Weights of a small transformer language model.
Architecture: LayerNorm before each block, learned positions, biases, untied embeddings.
Training: a variant of SOAP for these matrices, 240M tokens.
Each number is 128 + 32 x the weight over its row's rms, rounded and kept within 0 to 255. Layers, rows and columns count from 0. Numbers have three digits each. The size before them is the row's rms in percent of the matrix's.

# down: layer 2 MLP down (transposed), 640x160, rms 0.213, rows 569-639, columns 40-79
# up: layer 2 MLP up, 640x160, rms 0.252, rows 570-639, columns 40-79
down569 106:127115184102105153132129174148166140165089194111091190148142124167162106154126146111113158155118107145092123059165108109
up570 123:188074163149083125108099041083100140109169142156154084105148102163143143147111045171159159089115160061106115163124137166
down570 126:116122141145149130100144087088098108107141133121118050101101153128116117075129155145108057148132137144100129131109140139
up571 095:151151125159174076150118139123129155077116078123099088107099151109121150176127141093112145104099121101158112158171131105
down571 093:141105057146137126125076101154166175105128100157090159126157168124158141136097160105116197171136157124074147154174081103
up572 101:114060116156140083136142151126101133209131097175139193140098126070083109155095103161112145081173154137131124080173075154
down572 096:162120071082098134117166115136191094098090111145127145144116158080089136099147098121152156115117092124135194172123082107
up573 092:110141120135160104137106150158108094157133134108121113181120151121175153102094141095132114179127139108119079162094094165
down573 093:074077120096148146037148144091116124186144141099105173144107112152140137131147127103171114173106123161129141130094131122
up574 077:146136114129094135124117109155076140096153127126135159190104207137214182139097139131182173187172108129153150129154104095
down574 091:112059085184109146173110194118164159099119151185118130093122098163130148151125155110185131131110100117177150132081151124
up575 079:137100103167186063136189149061162138122089189092106114117179131127063152100188143092118183151136131147180115103110166059
down575 091:138115083143110113118133119080097162071109090098168130030094084130113125118086151059146114188135112097147118132115128092
up576 088:148158114158141127122143126086132147183166136116145107116176123096144182096135130114122173175140097112121127155141134079
down576 088:104102156124099147153119165124133060124073133134123194152121105110141095092133079075050115105069108106088081158157129141
up577 091:117148143108136045188135195122158114128177192194129125188128115171107111138086119118096130140100115173113141142111107074
down577 098:074102117116130083098138161115173117110140142168074134133108113143166188113071112162131122107150146161177156137151137092
up578 113:120172112182127081131123127166080163117088147063094156134072126112115112144154154125126156138117133176116149141129182159
down578 096:116103164116127165086121157108172128112115146119094123179131191078190171113144114160108112158139162115100145058097053097
up579 103:140076069061160082160088171090130137105179150152051097111123167116104143107125117092135144146175171122119076096111030141
down579 101:098137154099163119111096140104128108084137120105106090120207198046106176117104090108074134145231154119120082087122108109
up580 115:133105122164151139138149135118144203173091163119139156127189188150137174128057173146170142123165151183140149091123133121
down580 107:150175086144180082192097156116124117128093107120128118172165102121124111151150088174134164138080132118114160120173140139
up581 109:038084184126091191116123098122117133142098126161149166136130146072160139096118112144166176137117092080142172108107112117
down581 103:113158115140153159183179112140097081148123135090106118135148124157142078116115178135141147127137128134076138130137146098
up582 115:100129116123105102172057138115094090134127144060149143116162093159133125115143145082117204065157132125109096105117132136
down582 105:097141133077115182132130110127179143124129096166098160168126130115135075181166057112089110116109141204148173165128144143
up583 109:132163171152112142135051156100139149151084157157135129112106144143070149101122142163086145078103112109198123120142133133
down583 093:074123049107098179106141069143155080148099064050107142123118134121061144159113075119155084183113164113122131130146094171
up584 094:127158124126130057070131168078122111143156120149065115134101112172130154142166130136164124136102115160166129151190119058
down584 100:108101153199114093076129120110122141128116126092053079133148136158102101117150096123168114152138192079118096142132126082
up585 124:111153140144076168144138093120113152158150127132127130160153141104089186167119151155090148176190203096109089201098148079
down585 112:169111096086143141146153153162130134145108127169173123127131138118112162154144108132120123123082182131088064137163110172
up586 091:123096165118142126148120059132124134140104123119119077110102144144121128192131139098238132185117107107103116138178111129
down586 090:147175074135128108121087085106124158098148143103098128070127073135111122154141125126153166118120144140097106115180164132
up587 078:096125125134133123178159147119123125132139167131094124139132119114101132160148106128167175151088095138158140142135114140
down587 082:139122128081085093103109166129122130076125143157122083179119103104130082139143102128074132087133086093177102148103194088
up588 099:164100065137161149079152087103147097123101145162130107090145126081143131134162103177109130124082100193148202131157126140
down588 099:110151104094114186118127115154131104113157125112144212122136136166080238083130127103136166103133062135098136112088181107
up589 108:112073169110044148143129098135059112088189079158130081106114118181102101111103139112140095205130162163182119161177185124
down589 104:108132146090102087113129148161118124212157203185152083188109140143165153158174108123121151155156104081165151150114105093
up590 100:136153134108140135162124113093083098122121150108123120127158152103146180114139126093147132100076135094148114128140168175
down590 095:091151075124193139154121125128146228188089148103092090153095137146113149123136145123149117077150184147160111114157071144
up591 091:128110115136114190124111097148138180201105108139152094166148127102113111076115202136150129121101148103114162085086115152
down591 091:114179120107117155187113153114131115139134117103130106174102195128133114106174068199172167106115153137119134133077121057
up592 115:134160112103071104063135191116097138126112099095178134154159105124106121106080182156137101049091073102068133128075091137
down592 113:115167128060071119140115054144128191156096177066130147094144154167136084115145146137136123140126141148156132111169127089
up593 085:114139181097151112101105113128119122133146154133148116145133137085135199134089152128132158160091170110105132178084158176
down593 099:140180147161058121174117163154072115156147147137112114116136100105107140127107196161128072116040134140156133170122151210
up594 111:138168146096109130105115131123139158031179130187149141152157068083124130163112107165103164132138113064170137134109102111
down594 118:089161089130135127142157145084113238151122118141094103151113098129146104165126073114136081131117183087125075177141147120
up595 103:064084177141135096162124051134076103081171132198153151108105143132136152142069084144092135123096150112149161137142140143
down595 103:176167097075123100167096127087154117101139122165140181108143112159160212161182102112169172142146164100128122127129129140
up596 104:136070178185133120117133121081121134135148110101134109204136115156168139181134193131111084189164124118083153193117123151
down596 109:143155130190127137109182122091112141047121112153172119183116126175114125162139139097175108148130122109111140137132151091
up597 089:120126102107133134092090111123120094186152134143176182123138128123166115199146155146095140109130064142138152143115072134
down597 100:093136143180120081172119115129113105146105132120153118149101140104063110098102148070098147037134108078148173180158161116
up598 098:101119093101175134060084125116197092123157135150108153113126089088186080199130120111202160129122130121121120191127162095
down598 099:122198147078189130098101146144103122146099111134099096107114144168104094168161092083199150129102118135113189097148166167
up599 118:125086182125103153096133139126140101110143122123153136176148146166097141108111083141115104106157172155124149164105110112
down599 112:130169190123109142106131156149138146104139124100173123144075157127104137161183116135108169146095115114107137195144146089
up600 113:097092141162137129172137215131051120124169109169128130093127185125107207151121169155104127145148115128138129096135049089
down600 110:139138162053079139117147104103113128110144084136130190059160156115080121092177094096179122169091129104185094097157147136
up601 107:087150132159181151109081094133125124138114191106079141101131108091144101134090135100133147211156095123127093133141182129
down601 110:055102079164097137094099104129160153171104132057160200154171113132147135101133079133119145138124114083075164165121148092
up602 086:110153156162143133124091104145145132117093104129041116163147130143096089118087130125061085178156085135133064149138167110
down602 094:164111137160137158140118153200106149190104177118127094130164178080127096137157162146111127137163122177124130121118071133
up603 104:110102130063146098091173095061193133112117148095159114177099196119155121172125122144123146126175119127150136123161184195
down603 112:150097130154113146128182085074070121174156101092142101099129166126135183104145148107128121112091101206131112163114095116
up604 092:103121127066094095138143213140106115154114130156125081199149083120086099151126081177131096190087134164229126167119178116
down604 102:137154148127137137131145121105095162105082136146131175132124099153094113117133127144169112096112169182104149111165143051
up605 103:211075130131122091187090186106084174097159108143074159166145095147159126113130077147146130160111159131169112164104075129
down605 100:116178156249178119141173108110168130145096185110141167084093102154138151126165096103153127087078075163064102104145150136
up606 100:144152145181099174145149140136111164126133021135148113113177088155122133166175153157125130127090136120181039150111172146
down606 098:137102125128161125112114165112157103087109134093132139142110171104094121078146155100060133112187200077115152089186205154
up607 089:110117131146168120119185119072085109136081110106101100129104158151107173182136148141110136184148122123174099152098124160
down607 093:172145170087191101101118113133096065140044184143153138175106097135111105091151132147066108130113172150145113145122135092
up608 103:114128087164108102122159149148130101091152150120158147148137093099097134159112100130157113173101140150079110070143103147
down608 106:048140103113130150135135162120119099073121098144141151134125152181038054154120128166125165113119135157162099142059102057
up609 083:181089121120178103124109133144139137164149101093173082146067109080134131107123105145186112140117167086132068131143169110
down609 093:105165115154086086131126091103149164121071114131070167141120030136105156144126088163113144177150084093115107142157109187
up610 080:105162178136127154089124116114136115146119124151117132094135166131132091216115098074152139164115118161123103142116121167
down610 086:131100167110128110111121116170141168122152113157140101137134158163139130185101095120115166071132067179184105178192141168
up611 083:149069062169121132104136106098104143176141153172136208124181100143146139198178074131103099123197111121122088116149129129
down611 094:085113213123120119161170136117120101146159127158161205090080114031147125188117146124160113142110131174148084131151144048
up612 112:137154118173127167121118118129106160154139112158156075142093092133076141216124124130163114076176113096141143100141096128
down612 105:182212108079111113135180110153164092187120160112125139126130194104126109225162104102103076150124144138102134152127108133
up613 094:145134078156120168099141126116137130127108127096145111132155086104132184048119119123128172128171132186163108159152135070
down613 091:137095134098135141118120190123104079157129180151031102093126107144117166190119200196075090138100169162096121084163073101
up614 108:071132167063070151048149101126139154137078145076161087132115125122131139115153115151106092100118204089099130147113104141
down614 111:092102137123105126085114094069112106078129133056096088110130129153065144114126174107083150104104109133164158125163123180
up615 101:119088111123141111142116096061184131116105148149146102083065134093093140166140161170124123104104131169156084189167139120
down615 095:178136114077139148124076107169134144096121114066072155139087097126105135118138056149115123171167119104167135159126128162
up616 089:148134142102053109124147098139116114101163139173133110154165103067105167119104094138142165135121090128146116128058173046
down616 097:177175100123136161132054133150167138103130151146147153116096106129110132153110060123149096106145096089116151160112179172
up617 091:122143103141108138092131095090112158129173176125143135138205142104132068109095078095136151139124104103103101163157176098
down617 105:141124192108142061148177117176116134150090095144086144132179172172042092100169113139185168134120139125078173122139103089
up618 110:119142162093144152126130153081091153098126119096192106183176167162105138142171170061180127073110075089104102081149175123
down618 098:187170092135088142231184146147085137168148128101091116151101117091194066158089131175170097206107122161088083128180101097
up619 110:066094151187143138106157140114142148155083143143096116109151133153124136136102179160116098078147099090112172126134117140
down619 099:091074132153142117129176138146145069066082163102142174135165159154108068094089096113167126152083161134131141073115198058
up620 098:134106112174153119124166119091137118077066121221078125101159099107138100114129120131097138144112110126153150111078151091
down620 093:090114184120137087087116126156128133074120107050171148188091178131135107093082109135096088119153105095181138121154071155
up621 103:199104149168126128130160119146118104149081097108093123086079111125114159110120148151074199148128126135158125122086152135
down621 095:176146108119121146144132102124120095155106153076124121153117169163174130136183103104134123168146140119134116107136142156
up622 114:106097160103133183150139122114103089127127147150077132153143154091100145102142105125117133193121124096128137156107134179
down622 106:107109134091166136121182089159135159170110104146181124110172105112074063123081173151127102107140132145128159166080120099
up623 101:159108146150154125074126184146113117156098129097063160093114171102082123118087139113121154130152092151058191128100144137
down623 087:138150079145141128096113086135098078089155155038140155113157117121120107086150081093121119163121142127139088113076133186
up624 092:144111144152056150179138176144121136144190159108098129154119156194162133136148103103152161151138117132169081133084091109
down624 090:135120167152144138113168186154136176134156114123141181127203074142125072170123141123124118098139143152155157130135136090
up625 091:120083141136166090130136086106096132121098088139076100098131149129160138126116160125103096185150163110118122159097127141
down625 093:099136088134158151164147224126186063140092142070112094134096096132119078110119088155099135207165090120153118133115109090
up626 084:111086124074155164154151161119182158162099100102108151147130124142102114052101122130109149130080156146145104161163155144
down626 089:117136150112068091114135070152140116154134117016163097109067130135241127137116107167109087115089172155171092177109070081
up627 097:135113129160144143102123142075082174132113059172094065108179181104105072112089162181127143086133108107126142148128144119
down627 100:155117110136130123104136129128103143144069157128147119131131125051118135158094139144134095133129114193129107157104137210
up628 070:183091146150083114112178160126141117118159122155140134196106157146134073136078121146151197150126107104083155138139128124
down628 082:125088088142090103130168125105080135144103112093114094195170151100054126146111111146162136150107109122129161196124174142
up629 098:154122125073154094124079145106148130091204118124130145148180071155066149116051155172183180123076163170153081133105128121
down629 099:112147123092099117109116118125107109089094133161131112089116122133134127093101101117110108175160083103074132097126125158
up630 107:114101153051162088109113120117132111144101152111155087151081107129126210159166169141123135112143117096142128146161141074
down630 108:121085149110155093098199119128140115194134132148140150095105148141169109162192126148067071104186128127139151131172162094
up631 095:191118118147146081108136136087141112094075157152123174121096126133067122092126148150145171150136115104091140096103085105
down631 100:130042102113150145113128055145073074109097100125086166105163189125102107077063182168169132164167126146045078128114122173
up632 110:150076145133097121071178148059121161117134138117113103159131142093166132083153135050107163151157113079095087109114105117
down632 113:159213122115087128136117099093190139103084133146173092120092122132151137142145056084120105112141076116090116151134146113
up633 096:160151073172110126122072090104194101175095153129106100127084156148115133161077126100153130162159182125113092129099115114
down633 098:075134110134077131168170093074135151164133178193102100082149134094129132140084116121115171103114150116128101112079089113
up634 105:199095160128076062085117095091105127115116114177133148092073160125119149131120167103168109091159150133089135171109090088
down634 126:182130095129124111139139156089130203181137111192136114161082113080110153118152116094148146130184155178103114150134112125
up635 091:111169139065113101179171139115102121117212096166139161140172101120141121120133140066138165148139170092138138179143103139
down635 092:171103135158154177119143080089119069128117143112065185116132136120112076111108135140093148108184109148209158121165096149
up636 098:190126132173162071148138144077090100183162126171109182160089160136107110162132149110109126130109149105159152129130114138
down636 099:214127151116141135135129176211098134195177118121079181199149164082122137174140145113183118157071199138137136164093125150
up637 111:153113138130089104117073131082143140138122076125136155162130126131111140132152110175152153060089127132125154151155059063
down637 097:085098124083181144114135143081140154148159170083125108089108101121119092089107197115097152139160110073081098068105129143
up638 104:084169105130130197154144144102126187125156121137128146101183096128125145100097137164175173184109130101101199115125113125
down638 103:127086207165120091118205105136180097104123101197174163184086086136128132118076095089123063095153084066133166142138152139
up639 089:117137081079175103173145130115106101130100128125137126135087143139120157172107149103087113146179200125090098080135075116
down639 096:088113131130115116109124120053150127160164133116121073104153144103178179102122110140140154146097119135143110095145168143